config.toml
vocab_size = 4096
norm_eps = 1e-05
parallel_block = false
init_std_qkv = 0.0273
seq_len = 1024
doc_mask = true
dataset = "wikipedia_en"
Each number is 500 + 25 x the weight over its row's rms, rounded and kept within 0 to 999. Layers, rows and columns count from 0. Numbers have three digits each. The size before them is the row's rms in percent of the matrix's.

# up: layer 5 MLP up, 512x128, rms 0.154, rows 453-505, columns 0-127
# down: layer 5 MLP down (transposed), 512x128, rms 0.142, rows 453-504, columns 0-127
up453 101:454491495520506504508467499553513531471480528519523510533487529516496500506509482481503493489480527504489495539512498503524527491534498509517537525534509463479521496522528476518512512549495529527498547511503466452497474516533514467500500538493537448512507485512475498550537457517515503531496512502539441485453519453470511530541471448513483535508516544508481521499479466515490493509473
down453 092:477495531517506473449524471473480523495507517501496491477510507506501497510482500532503490451535498504499513498473541518488508494525523510478509544458514522475508547523484517474495499514499533531482433512556550499475495488495512488501496490516488463515513507485477479510500541485480519534532499504495518455483501542494502512549518505436514457508492469452532482468538515509458547442474
up454 106:479522503495491500501466524511500530489515506525484473545554481455545531490508496539518446476507453508546568467542514462534507526490524503541487522506468477498500512516480497495506504474487487486498517499494482512500460480447462447507467515459515484482513509514496503540516515510483514486502452501516503480468489498519496483476527445489519531486503520512495500569526485526509509492465
down454 108:496478491505510484516599493476462520520477518484524512493517494561519527510510527482493488498479518483544497513526469520490492494500480481487521547474523518506492509541504482525493444488533486490525478491503489463509464483507517535499464504472473462525503492453497460519520516487563510532465469506547495483516527478490508526531501518500498461510496506534554537487502526488510501494547
up455 085:537495506503496474509513522518522549435505522482478517525491523501475490507524480518515531490526473503463495447497477544466500514479544486489498522516489511483476526519484475475494507487524494472538428475543512481507512483501463490516532497457415508521474514495503448561491529500522495516483504519537526492516469466479495474497521505495478475496513470485474488511509467517463521483510
down455 088:531532455524494494482485491499485479514504548473528494511538471502494494493487485516481422525456533513504471514537488493489545539474464508523519500503515529498504480512499499515455460500510540526497529561470471529508522498541490525454457487521527497538500493479498531482511508474472485512489479488450474477491490537507515487514456529497508484471499487524529464525507503468491446508526
up456 107:506457482506494492505498512495509490446504511502478481510541544494468518480512542514512477479477527466523494511476537541500504515425510508472507470547506528539502536509486476511478527486519524511488484483504508530517474509525501518477501590527512464512507473474497508482486503495530483493534515535499534479500494483474510509522463488461538506499476453542526492514478442503491497459461
down456 113:495535505526519485521480537507464500564498519469505470521455461514497516514503506497493522504493484511493524510509478475520484478510494515512491485501495493476513510518521488547506467518476506488487491521428539486505449537520531536533510521468475493463528572482525488483459480467498475518517506498496460510480510521479499535465474485474491470480529528500494561506557533481501475496460
up457 085:510509541571493525491523485477490497515504520504507496512478533491516502464463526518503489539509447485510489502523513535529487485482500510472507520538476469516488547495522556530538484480488481485519480508515495514478496537497490493505500546489506505509504514459478538501536526507487461485537463470494500467498504510525545455533483521471534515508452479437441511491499491501481512559501
down457 085:506481467487524475467506527475545524524523481547490485508486489506497495510516510547490548488544513467454504483527461517487517490475474502515491507454523484442495504502487470485491527477534492482517470500497515496543498513516550430510460521502504550514475488524492502520534472488489493561475438491507494522509495487535505511479509460486488520530533518539505490533517508510499522454504
up458 097:504539493491538467480508531466519499501497463508479523492512478491466494495510472491559483460470477476490523525552538469491509476491546469503507514511478520494509528513474526484462495447494490508463523472507548561521507502466503505514492475547518481513481486472492474504491494515502540484451508459515520463481450538494509500468509493493469495485478482481488526484445523543523468515523
down458 109:540540443518492484471521487498509515507503511501495443543490524468525493507466485463498486520472502525534567544491492534505476505513481500493481463507552519506482506487536527483543459522522475521500490515519525521530468475491515501512484501487502495481533515513501501511495527466550498450525544539519510505519485489515465509488491482497521481491493503560532465512542524531525505452522
up459 110:445485488509503509506509500532506505525476492507503480513494496526494488455520491498505490482586503469446458453460500487523545514490468521489469521534512481490498525500511487528500491465532483485483527475457499488451476471438507559505490531485475504471514521496503449491510471519506486518511509494497486499533484490550533509463500508476511466526465473444474502472491519493486508477488
down459 096:485496483515508510486470483515494534454526506512523525525533483519466547469510525469506515535510501550503515487472461515488496470481485539462530462465492497517507478491490485455525461480490555475485502484499533482528512519520544538453539516519473492444481449492471513544472500500457485506455460486493481499494507505462488498518514483527485529518493515487521504479535517499478458471517
up460 107:486483487488476457484496501540495487532499546516500563508490496506493507544512424507523547511457469496513509475543510520501503498483488474472491443474482496512538473554477513532443512526490504477503483503519529523502502502479526486526493471526491517492522515479522474423519530484469514481477490471496515502504439494510508476498494488507475506473512498531475536485535491467480529503482
down460 111:491498502484467493530550532500488468512494501489472514547500487494494518490492512440496524513457503481510509546488459527491496448513506545496502503570515511473464529464528521453539485539470513473510496449515490488497477498492534504515533500539461512519534508537499532460496518534499452487538517478509500521488482507463511486485514487488483535526490509498490534518546484523537535491503
up461 111:567497513467494513491500485472466482502516480534492501513513467500537538525514522536461493492495474505468545503488568480470474547531509502521517475459526501532494506507479525493463545525469527517430490495503492482538474507484480479531522488522511476500522518488474513501519549516557469524452521545459484506467490512477519468510514487525502485487518509500490491496475468507498504504475
down461 099:487503453492504522538497461485515524491490528475480516528474495470485523549530475524517479523513488455488560503540500486500489502495546472485455511477501515483520530521511509515531509569527515446494498506517499464481482508540506450540488482474514531510431531469540528486486535455493491494518496518492535508523485495527524512478502527522492510502519526473481506539507518490486514500458
up462 100:453494500493505536484513506500530490456523499464529507517465504518521482515511474496467529531462496480477553517476514507543483496493515491488478484502553533499547476547466497538490552524508539531498529508516461487492493518533501493510528496512486489532525521459534485524511511487450499490434486444467528517497506475500497505463483510544494502519498543489518489483501472467529491516459
down462 086:491510491528504537487501508517477531499513473497489540497516508516459512499537491555531475496500515511481494518501471453522496546473517554480492466505515496499500507500502521474462508508427511476522481500498514539493578506504486505464508474470475477467500463540527511475442456540527511523501502495460467488528524481493490502484513471523518469485480505475526468505494528530486462474538
up463 101:489516492525463527506498492476506438444530527523478528503523493512514517515516481513479534493458503469538518478522532483512490510476520480497491474501458491530517505448476482468488513533525542518532494524486495468500489518443504513486488489505453486512527515548489494500503446508519519519526483500492533490485481521488527469482556468550534463484545500514498509497485486543557522505513
down463 101:490518486530524467508500449490520480539550494484513456493503519456502540459501457482505494490486513526487489447529450495489521469474500470461529505479491469461490547489486473506478464473503515521433510477488518498514533464483532520516499477489501500500510464484545525501465498529513478518499490459563505491515551493496513502504486468457513494472476517515547510487478485481499523499504
up464 102:520511490477449482486475473507543517531456483509480520513535484489495509537483540495471521508475476491485487511506527475531482519465478497493442515473532495510499495479482495533510502488474464491533513527528503512524487504494518547505520493494480542520466458501499525512508471520516519470518554514528409433484497502514490484516501468536508498499515559494524501496527488461530468515509
down464 097:513490486510531533483515519472519506484461565492453480526457509478503520504467473528507481469494510472488483482494537533486496492499466499569533467467477486503478546468471508430498489506535465505495473501468500483508485517514539499533511519508490529471498509518474503529521520539510542506487477510530530491511479522485508505510463501493497456512491518469468535520547488513566506479495
up465 113:527514511471490541504455551492504505489528497530498549505483525519459533464520493534534483476489465500515533529481525508533487506498536516499477490488505493483496545506457515515539470552522496506509544493492486492465497578504475489511526519514513505521520468478529411522508507476527521501523483501502504532501497530513502450477487511528499503505546486517474535516479520513524490493475
down465 122:481509523467527496485520510467509524487541469475486509496495473522519523510443557516452491475562477484515453524500550513478507519538501500505494530484514498487501558544498491473507521490506504501523505530480524495504508467460519525498523544533495543479522453483504521481457508492530515468484510486504521527544459484534485479492488502464483520470519507515499496566496476488469511519498
up466 111:472518474488521526559528486538456494522543488567486503518498494511489475481504546487500474476499491494499493498464475513510576514474526478523535458517536522552514504475514487557537517472493512502503494512500488516514539505521534488461496532511496518509503509528497537474515516510557472468463512499509495493514510498520522510510508488494529514474527507561465499475514466512528492475532
down466 107:473470473544507515523510470506489487532528488481498463520490500501474510482502530510505519494479553477486503480486437493527448471480511493484497490514528499479482500504477526493496501452508479493475498520535528502537496502472486506479493474544486487523502574527557535500499516514555453468520456499481454501475515492535480505488503534511484490508526527505564521527504550516476530482492
up467 092:468495495519457507538520531523497545519501495511471485527507502487487488496508542532498474485489429479481464514492495514520496496455514448479530510490529486503476462484511468479494492479526451501501526492476511527550504469506485517478480501484525480488519516464513484518520514483461481497509503559459478473472473487453522460502578507507538526486506527520506512527481511515479533502551
down467 090:475472535512512532491503496519524527537478440495562504489494495507498478490481517508546498513465567510486485497491519506511512482502482499532481469458475479450503507522498499504490482525487509493502525508515472505502500475482467456493532499525471489483508529479479466528490511536504488503502536463473476505539492427575476494478451519491501536482508480541522473473492481543528488482499
up468 104:464517496498502496513527495490493514512528532522431496469517529535494500509536482509503529511490490516531532495557501542487555515468491470498552497503512499542496479565450481510487507508520492507487493486506504494530482495489513515499519470492462491525526475460506509528497513481533515487548505449490549467471468481472516457493495467460553495488492520509520491487549468501505540500523
down468 124:484457461519485511489490529509507534535453470503539511560517509492489474483446492434500477500496533476484464478487459507500481497535517519500485498505508516478507495510520498508507548475506462483482504488547489512541559480491518492511474496454493468522486455525513498477479509530574535474483487499515497502516524506495467482467476523499484513477486526500464483498539550522502478512482
up469 079:485514486480509556553513551531481497518474498521463497506481501499514486494540496509516507493487477471510474463468504511515518475453513538522546479467523516557518505520476517517532544495494500513535489528503495499504518505513507500491418477447504506504470564521520449507471515517484474480520482481494515516482481515492494496504505482508497526483544523552456515549503497510512538484510
down469 096:547465512491485439507505472463500484469502493490533511463514502490521498506440473465436502514508534527458521504456505485468481489563496479507514517513505510449462493471522515484465446480487510506480524499522485510473510486504488499470556492517506498462480536510455519509515473475469508499489524521509486473508484509498500486507467498518477513530459480456550498506489527509492495450502
up470 102:482504486531478509493522505514499511543505519536517463518485488459540505448458499497523547472465518507515524523489515523496531470480492448507535488485505526504520517531476513496535496503498501475530465517531479509496490497541503508504520477528517471520506540476519509486552523481511508489499546524481468474452544503461506464548457448540519534516515518539491480516546488519517494503474
down470 097:472536540548539519486505523508481499495492509485480493484504513476485497497534510528503477525547504458529510529450465469493480531537493468466496541499482518537445528527517523547469534524513505513563511487501495519470488513516527462545500460474514483518496500504521503490497490491468511499539537484536523492502483502494512502523517521536516481472508512474485513511549523561495469473538
up471 108:521519541470494522459478551539490529538519513506480549465494457510507524521526494522497488461502495492492500534516481505499526487473510499491478487484479482509519492478463481514500541502487474474528449497529489503492458505534476495478538530464467515508527536476542481529469489491451518518530520456495513490477513527485453455544542477478532487488506512503500513482518479445540504476510
down471 118:516478506500488507453494480510503441489462479539510496472444455502486481497492496530497461512476446545505464463532478514480495501513466494497526507497508462468531510496536502470514519531502492470497477462470449473484478508501490514517502494488513476513507501495498476491526488495474479486546537518483533498439472529473489494535506474540498449491495518489551490536469461496486534512459
up472 112:499503513491508507460517514515499524479520511506501538512537489508495517468466442512530517531468486507493450491442473530512515471487510509490503505479513475488512499495496469506571476507480499504469512496475498504477534537479508496466477489478467457486530530518495485469530497543531515539478487512495563487491482554476491475495485494500533521490517533424480539474485532519538511519472
down472 118:499468536494526477533503461513477506495504504534504506528450520525590541521496531531513512492509500491521481503517478489493500512493462490519487571523494508483486529477513511545478473498488517482551502495486490495531465469479480490467443501501544501515509471480531530504498526511555477501539509465513485490498500488538450465502514531496512500521501521522515499508465460531475507462498
up473 100:505464515522502501475519465504521490517536525460491516511495509481484543501480465498483517554510461471500487530489479462524479512504485538529499468569511466500525507476479485523491543467507478506497508525520501504528483469473507553478554527516500487461499519512472498503511483508510515516503487488516504517522495476479491456487479420470522462469523482496534466526522528468517500511437
down473 089:511520484463497502465512536486478541462488499515537485541508502483522509485541537458513550487497494486514512493549527476499509503455510445491489459512529530516457513546513479519518482485484504494511498475522518498486548458480503482506507533540500524528505501475474513495468479475527538476507530513420444516508507510509521478471501492519522505529491505435496502488525501499503538473502
up474 117:524487469504535496522503514517472504493499464492492507475538467488474530530492515515524462536482511512539484512499448506534474538471461504514477500485529530553537507486451496485503476507534472483422516492504516540506528519570526476511511500494485481537479474490507501477493489522509512505481529532503441502538462489488516501526514524528491492478523470523472479473476534477472487522476
down474 114:544495527496473480539551494492447516506509494471541502482478481493498487490484507515487503534510482538462496476525501485471512415532487520499530482472534501505451507524512492495491479544501459525497500494509550477509496506523501476510517517499510492516518517546427493526511477481479502509455444544472517526471505524495520491484498515461489477513526466466457501492496516530467507482522
up475 109:445503499523481488489483449521486514522514478507522553526528478463494489529475505466521501446517501504539522497557543482522518507482517516502520560497501481473515510500513554501514559514526482498502547474504491499497497479468527457511514487526541462474524495486496487469492494493513508517512509523450514492524483517499515543491521494514458476545475559524487485497483498483531466474494
down475 100:535517495449493509512490494489485488492510502454560492511443511548488468490522506550482477484500498502475519523488516514511505514519464473541501530467502495519499504534541519481485494486490493502497492419491547490504506500554531545522516510528453558484549478516510450494507494526531485517515552519479508506492481498515493466489522501459523517461496480521531507492487489525498513509523
up476 100:521477496473448506495513508538507456498485490463505491503480495515490506525494492460487511484503467542492556519483522505485482535492517509464526498515482454526529497535468484525486543512525527482499502482514511558544530516522539472485461485520517513510493501555506483512556504510555516511502514484483512445536503547468515492527478513479486526542509510500478460500551507488455478510502
down476 066:499472518471455498492550528513465493496505492526484505475466503510482506501498517494477518484515491541488533523453522506479510518469469512474513463529502448499532517510475489524499520553513532438486493502483430576514525475490526516475472500514534534514497474553486492496496500512534517492487494476496527460542484542487507496524493503494472538509474497499479542516541523509475488472500
up477 115:541490506465482522468539502509478468488496483496470501493466532522497498525513472475505526487524509506511532514497502479497488486462458491453478500532467467505552498516478463549507518511537529495463491501466486557523532485508513475487471519495511521486470499546488505526538474477523464513524463506505496429478488524504509471562467498507512537517477520494488486513551511487450501472499
down477 071:508498500478473511509558500522444466507514499461482497502455504517517508518517519486471525466532500564484524515452499481528481496445476519514485484509510464487516494550474487561493522511524539473502488486477460531539502483489497493477459516504515541531509488563475525508515508523525505480523487503495479494528480532482495516473475475472454510534503500513502530497542490487467483462516
up478 097:523502515552516484508497514509510515493494520536456470510477534498507532503512558523532503506488447519445496483442526507501479495510548476519524474470513481544521544504486512503461462476493510486464479487491500493468496511519452430501519500522511494537458497517494454504506496494517488507490514501523448456506485536496508545468531475513471482476535518496465498480507472469494513515491
down478 103:521499475534508486496515471492501478501511512507470502497499520497530543522520529497511509516529520488530493505485520505509463524520476458497510506535484554526457480504500537511541506473538504485536500467480533486515515496534482515488453519519488508545539486497513518506540486528540545443531513573490540507493498479559541464471506503491453479492510515489523503475473540484493462482476
up479 115:506512536515496487515483533501509497465495481549512522566450489527541520533498497494494451503452490526533553504497463474507503528476485513509513491497509476527533478517519445490545493519489509494500459507476518454538503544499489463534512525451507472513490517498506463491503518528495522526494464498515449524462519482452471480477505516535498476487483466497488523518501491470532522499524
down479 115:516493461487462524529513518479513533520479545539481505533503491505518466496521484493483488535491482490477514525465511530476480558466526548505490453493480468507496461513505489505497465512520513554482509481498517500510507499438495538488545505482502500502491564460498455486496508511522514542508499510526514494507475485431491524478484525518492481511478473477468470488497527461512561526498
up480 091:505485534502508488525485486509522467479510501501462504512447463481490510472534506489500471526556513501491490478461459528529516486469485508466504472512504456503500488464546513494516496501485507511495549498508453489455543477551516529493466546482513488550504510528452466494546455444472500480501501512530451513506540504505507477509517522525500464483484499476524465483506511491539517493502
down480 096:483460502505460480470530523456555510525502517509481501498525499523463512516524527496479476503460490468470540533507466532499508514452512501453510483474460487511483517515487501475503486499463496516481489492464471464506528477491500514472490518462475449496522543465527478454524491554518514519481477473518498479510481511498501531501526466485486502507473495528430483534523506493458534525464
up481 111:428539406508497490569516509496512503475479511520494522536505442500510532485522516507475511506529476482486504507490475506489479484502522479546521533460509498526507473498499460504508499472492483504537485486502497562506518504488504491507507489537558521548497476520519461518525510496519494503452485517540484508539485461480537523521500539493486490506497513477512496498507475480517464501524
down481 107:511530521494463542521469521517515516533505501477512495520555515496483504512488504477535506465469514513498453487526504477503522462505492498487501471461536509504481486435509453496520549489471523538498483506500490521508475470434480472490460470512506459495505504471492472507560503503495513493496505498471475524489502516486530515472533564498483512467461519503520532496512477519469537549535
up482 107:497520503549462473498478523467509493480482489494487473518471499508538498503513497520486485493519516479490494501504507517495497499494494487530534462529502468528479542519473449537510493516531551550475539497530510479450489499500508481495504537524526503501493500506556470466514524512490543521511501490453518473487489486497525521465550489409520448530535509476503460459484481481497498500507
down482 105:485500490480457487536493499491449475496542481530500526483457530541576508519521444515512469503528519510484518450495492480505537498496532515513525502501505504489522517486496471519524457510508537497526476466488503527490522496453526513505532498512502494479481512438480510510521485542486522508512564483504486516492484474535461515520511467513522487504515483536525533440462487516523503527490
up483 105:484495518493490493476504468514506491507499494484518457489535551488473523478472519480481526515471491496490478455528510483481487494443494491499507503456533483465486489479505517542541514483477486492491490479523475511507566519466491492517502503481503526496481526493497482537525448505507506509535517510480491521488523515488473385496498534429535511514509529505481517501496484521518508499439
down483 096:535518530486498544494486497486496553496510505488491500517524505480537522507523485503487446515538571506490499527478494499516447476422519489510508541504502492510533538513511543471534489540510513496505532513506476492529526487478498580497519497496514476525476512505545506548467530491507496481486508505529525501501543505519560530488492484472520465491531503505505481488497487541503470490489
up484 097:496500509506513546507506520494500494490505535471496543475460503504505509521470447507494527478484501509462571482490496518501481452530507484512498482498467522461533531500558522518514509456486514495527477508534475495534531576505512527506472485507478508479534498500484507512527505538483449538518524454501491505495440527508491488512524486495471518464490525544533528497528521495497519546501
down484 096:517451479491483466515453507513514513519496527483516472494553476487550509528503489491546484471525496528508456540544491492510492518501494504507551533506519500452462493490533464471503540515467547494523491472506497509479475475479499478541491551493503501510469516491483522534502456475517502523495523503481525510467502508551558551524540494495499478516468481484506503490508510493510461453510
up485 094:479519496483481435463535506496510515521516511489498481522508506521497554541516524489501495502460476490525513545499508505528508507486502495506494476478536521515491520481558539483584561511482544503476517478477480519534480481491501509514512497526508504512471526513480482462526530493495508507479515506488485519467505535506479528534516504509539509462472425488524513500489486496495472573497
down485 098:524492511527437569509476483481483502519491467501516493501546516489446468476497533469484506533515520521522526514516477496510537490516511512494485513479492519431457477511504474513478476433483458520529447499483507531486503495462510492512480500486495501501492468495511509453520486498516497478495512508514477475557503485493492521462481470505491514471510548532490471499465440529472502497480
up486 096:495467517489515507472519515529515463501503504469515480495537522483444490483503489449526523499468451475505507531515482509481530488480538489492484474515479521479462481490512501513559493444503526498507466518497527515446501537491505542477507548443490503489537467491491444461516508505554516533520491549479495488519454458491493488486491530532508491521520512472488479502485483535499494517520
down486 094:504468476504530488478467498518486494460484511519487532470490461479534529532503496521529480496544514477492526498495518554504460503518514501480461508528494547457461489531486508472487473500473496504492509519537509542444512551550449498506492520472518516479488527547532541520452538508498470483526511536441509513503502513514508514505459523539495471516506489464531519497479512511502494492501
up487 109:497511530495519518501496493513537444496474503545543527469501498523480449489471501488549453521534510486491543501505502513530486462476525485543518488512530485530507491492527533503505513493499507491526461495543485482468501491491575508490488456524516527553538527521490523503519515506476532513492472495490469505503486534467514519485499512510474512522516479463475456479565496465537505523487
down487 092:455505508519495488491463470535497514483502487519489521477495478461531528567513506543475476478500506466499513499454486524509486499538484488515518530546495479504466488546472497451523498487520468516501502464469514550457473523545571463533490474445487515523504485507517503473474533522548527498519507516480525522498505496515483465479512483495472458502490514516511492495502537507508488482465
up488 100:496473514511545531493540480507440481477508498537521490517491516440492497518536504483525511490482504468497531495494497487464543503457490503513504473477522510503454458539446500485501525494527512551474485504472502481525549462472518520493504494477484499502521473456484493443468510496481479458530476487458473494553502528496501455495502485494487519539526490502506534542493505470523523489527
down488 103:496534520502556495437500501481568510543480462508462468521485516527480472466478488493510525469504472501492530488453496501540459452517510510477519460531467518477555499465509504504484489496504485482507506515494514530539504507515501507489529509568473471459498462520491499504531489471509494552512491500518486502497514489486527533539532503490491508454498519525511474468525511490486491542507
up489 105:521498535454475476492519528500503505510464514540504471484502485540495457542519493512518483491516451483455540468527550477475483490523513529514482508499485494535489512523536513489510496472495491490498487516491481487480552490471528500516488480493494547508523507474494525491505519520526479498494509542502463497558501498489518502464568451473494546481495474468481435494462485467476463486480
down489 097:528543481525448509499475504459485485469485518542487519495524539513488517505494509525524495480521510511491506505494474515512462526534506485501497504515484572526533521532457543511479501557488491507491548531501541488435482476493522504470514512542530512523492505526509496484492509488468476480493547492454537532481529505462522464529500517511500496457473486458522494515524555508502499499489
up490 094:469495470482510482459519488473530512465503497485474493497442483505509513481478490443512525524512489483489492536544501497503462575510510477520494505500512481498477485465494449532521513472489515530506513525503537508496537505499474544483513568494506512538509537465530494506520491568508477510495496507486488469509474530479557440518501462500486500497496534469496470495479490508489513477465
down490 104:541518534506555518499483484502513469537543499504481458502520473484503518503475512480519500514479509542511521472487520524512516421497474521498489487546483487491487444501551478523456453498496496463522523497508484499530463494458497510519493499505501517477516525504498489499450514436514490507497535511486509517515560426467507512485523530503470492496492472514540497500512488490536499481489
up491 101:540463512510485461482473486532466467478479516537507535508528530499534479495507489487519477467486503527520542519487543475513475489526497447507512481489518502497485469517516564456530551489463520506497507514513504524485503492511464527517455500511530453485486440501468512501518521483525538480449516496532479460496480489515525482510465499477484498503487442525489484491510539475520539499508
down491 095:488492513503506512496510499462501498513511546504565513498493420508537496510525492534507484496483510469461466468488484489480482484520470555523483504488482499521485472499499461474511481489503540487561486522488489485430496503510508460516506461447487547499496509489542462510412503481464486487499498508465518533516498492516484516494448502488488509492505480511526492512507514499532480484474
up492 110:491459531514498462525484512530491513504446460491530470527505508500513509510514532521498444492466472547510506446469523462512524541477507509489517486483535544490477506477495554486493485495550468477484501501546499533486514457502533528480484524510491522514502518512471559489472482495475496465473525505485479480526535508510499530529520452516510504483499466523490509504499503495512478521430
down492 095:503524500542497476501497499509473562517456486520516535476472489482469513503470486510491537493505461489502481466498510494504495507504441521501505511472485475483539463498559507526470494484486469484517468514525523519528471492497512539465523504480477505481538474520480495500477489514525525534480528512489490536481533449467443509514451491463520492504497482547523436532518476501518473542500
up493 105:487473492467523450485529476487492516489477468521518497517470509516495492496499514490485491516505456496493500528503521508501505477483464471487500488450445483520502509520508469527554495470477531474481485486527495501522516520516542472490530505492470538442511511467530501479517518524476499564485480554513495494498437472473512510539481534508462513529523456512480440512491491552471512484489
down493 092:542504476508530536495506461520517495496507496470510525493484467518552494508492484499521453512488514517476526460487515504498464520518479505498478498537535508481512537509450507505500511536501468506495483494529515477474494492589492482522498461496516522501482489493488466512429531505476498475538494488451511501517554489488521504503462474486523491505446465526507538476446498512516485467460
up494 105:508499490470505492549528460510487522503526499516450531525465520552462523494498510500514497532496489497514530517538525511467483495490429488480531466529518485465519525528485493507483518517502475492517502524478486545474499479529504467487518502489552465527499492486517506458520491497470544488489490538473489493509517478473513434492547493488491509508539494540492445554494494492485542504471
down494 107:503497511506499520497438514507491499529507505489510557535485473469461488511514535509490498481521509489535465501478488488514536511471508516556494500522469508493475558529525470514493505498484540505475441509477538491527509497476456517489473492483530490478528524520537489515517538523467501513543555518469490506521484543464479535477558451491506495484500487462501515489487507462488497454503
up495 091:467516538466460544507459495501493466478425462498504522468491496479552482472472454503539520484517521477472504518477484486507547442497525501498516501509508486543504490534507473464523547506511523487544494491500499466494494498494529481502455503465574502509490516518509521531514492474487492518524453520512501528512533502495506537516482491479516496502529492550482496541497515525503514508493
down495 098:526445501490469501533545515470526495488479464508451439525518495479469503484477498503496513523480483482489486504536502462514480455545493509538492450501522508533517518462520515484515489465477492510567507526541506503541495455526478509484496480532502481489487502482464515491521482492510525488497450505437505507493518502519498526499502562471505524510501520486517485497496494460458544517477
up496 099:483511517547514500500510461539483509480472499490518501549532486492492470490485521502526532506473537524451489445457456524471510512482484484494555513521487538552517519543514501493521510503501490544492511468534524491498576504480479493494519468456497535542515510466487488494523450498528502475490492524459472495468520472514490507507452508504497520524462493523482498508516530487512481470497
down496 088:527530509470496480479480511510495514497523520496461528504499508535509511503488473495497454535527479504520508496532549537502526466545529487532460505471492468429541505462509516512501487523507503510532507482496465502514502531475497479524517501467482523453434546497474486566471447510489516453525503471508503484501456532504497497482514519488499476481507489473515500496536481476542523495525
up497 111:527515475511469505506509476492445478465538509527510538541536517527541477472498506502502501484504511508472529470486485456460501520487505479476472457502471521479521476570521505499554470519495504521506470507520482490540532520533564515506485537491502490517516466516490461484549497531545489476492509492501497493504513525499496506475472517486542521493526524552528482504511497495530464455487
down497 119:522512489500547481536535553514480501541492477503488490509499552489493534512512514495464479512461461479509496458491547499503501520497479517504476550507504508521499517509515497546510483496517477471472501496489528467476457466495481525513437458483507506525524518499583482508464538497509523494475495476527509513468496525477516499494510534505475487511501478541469517523526499500467535569497
up498 099:493484519527479521554499502470445497523525526507498505510530511481511475498488522549518507481497479510510490491533465495501492535482522520498501458481483475474506523478525513545525480445534494499457472464478512495484527519510510485499551537489446495470524502520472469546512526546516474495500516491513471481507504509499564495511486520517525493469530553501517489494521516563482489533551
down498 090:485479492500494520562532501522503510495522484523458525483540509512476553515517445478459510477483488505486493525478499512534477457492503504513487483523510496486513512515513505549517488487511527474516484466563514496500494481530548507467528536529494482516498484501543495482437506537489528537550499471512482511489479493517524508498514492491494482529505471504531472499457517438540452527466
up499 099:496530494505505507520503466564451509489495497505512480500503477498455550492493512494514495498466571561483498477497493536464534514456475494474487501517493489485463489526451527525541519486486501502458469529530533496518489508501509528468458528515515529527491523504506454474480513466521514495506531487488493524517466525444498460500495487465519494468521514520453518540500526518514478514519
down499 138:519486505479483483474503505459543481464500503483483532472500519499515477505516489483489508476552437476522461523539526474529458503545534518552496529524496516536538480494492470466463484517525519468515546483486519498522514486486500461522509502481527480485510485514486519534497450491507473506483463545507499473504498512507544513514530561519457479501487496456562504477502503488496482506498
up500 108:500492528477505505491504498518500476492487486471472520528538508466545557511494517523497457505502537503494505510494516523520469519543516527489461527535473484462515518550498524497511537503487487517534506470530508490472509479492478490473534506482487521477465459507483492483571492515494493529486450483532499464529519504527528532509518535431491532522553541470523490516541492479517499499471
down500 086:506512508469505472544521448504497487548473523505489464530489492471448491489536498449514524549499487485516487544538468462537527494527502522491518468511491473518493497489508518519486479493520516530497561464481468457509525502489529543494493538497508503463514512535518522480462539484527524490483527504523451544536490489539476514501512485516501462476479483480471497509524492502482455507479
up501 112:485500486496466494502490509527516497481549515531504495523509512489495555519542502540512495482504529470467482518497518559476482548499512526521476543516468442564545481504459497489481513549519503469480512508524521493452486474561524504494529507485511493517507467534499546525517508533524510478482496515526445498507516498482466523487484472501491480494527521468511514511513463541526485492487
down501 119:522473461502500492474460466490558498488482501533498504490459470505489494488498489549511529475469453467495523518523523526486452505492491507492500523490488480517525465486488556496480546531517530506506504526464500523534527516483509500479501507495518477464498528547536467430498480514510468478504534511526521524523524474479502503472562547498479489495471519484511495485453483511480537463506
up502 103:514470507498545486555498541505515494454540531497493501538522535502492543507538495502497469489457536530528528498472492496507471497532510552487488473522488507548528488511533524480477561495544470511494493500492514509503515498491492523514434507545544466521471518525514527506479499489462504497479468487522458507499482478501514524509488488499479474469543473506511460462491533514519459498502
down502 089:470487462495482488474484473540478483485501477551521544521502478483488471497505508548502447490479544536480474471499517536476472551526475497499526489464527492455494502538490484484538462473451494511483495504476536514528488497488501506487492514461446510456496458502518495508492486491481474508466509463496533450499486449487495537478471473495498497558506541529481486509487478485505510496492
up503 095:506561458504501498488516471477507497535525491508498523522480486481499537497497465486493527490488525498496525465505524502517510512508512538478541518511534480505519520513492486516493490453523528527542492464485526503514540469519500502476486495503507456514531529497460479460479506491531488519465528492529466485570498458521510542540490440519507502484481454537512464489469490517548463543486
down503 086:515497501539497509562494513461483514446545548477475462492476517536514495537469541510527519489486475499512483532469479521503528462494514544494498471497515543497576474528472537501511499514490477552529485517474539499532472510484482490532504507470487483502506509539528539490521537518553497488489519529473513504486492515489517467485508516480501508527516509483499528516515483540498534487530
up504 091:484500553521519522525445501519469524504472505483482479498496482474513479519539471464472510503508493530459533516494492504532480519524488524538485561463507536506536507494570508504543500496528531511525535503528487483454519507466485504528504534491510502510497485512458527512523451444478539530450472503510513493494518532512469533494502479493451527509475500498528502499498503529525520491474
down504 087:520520506514499513500500483489534480545484486484466498461534519514523499479488561505497505493546517476498466526476515492416527496505506474522486505484528508496462469487458475488485525528512473489535476487514523501526504516504523524527491494499485458484481519497460515480509484556471514507508484512519508502540480570488562479475479470489469518541523508492494526471540498478522470482547
up505 102:531482474487514519551544520509501502484539557536504520504515505465531476541518472502517487466495449486542503464451464492518485469547466500547493502481476488508542444487521492484524513508473499519523470496519531512519506552483509518489486481505547513467516518537479464468497512502514464506475509470500466489509474514499497515522511481507488546520508465534495517486514515538463482530508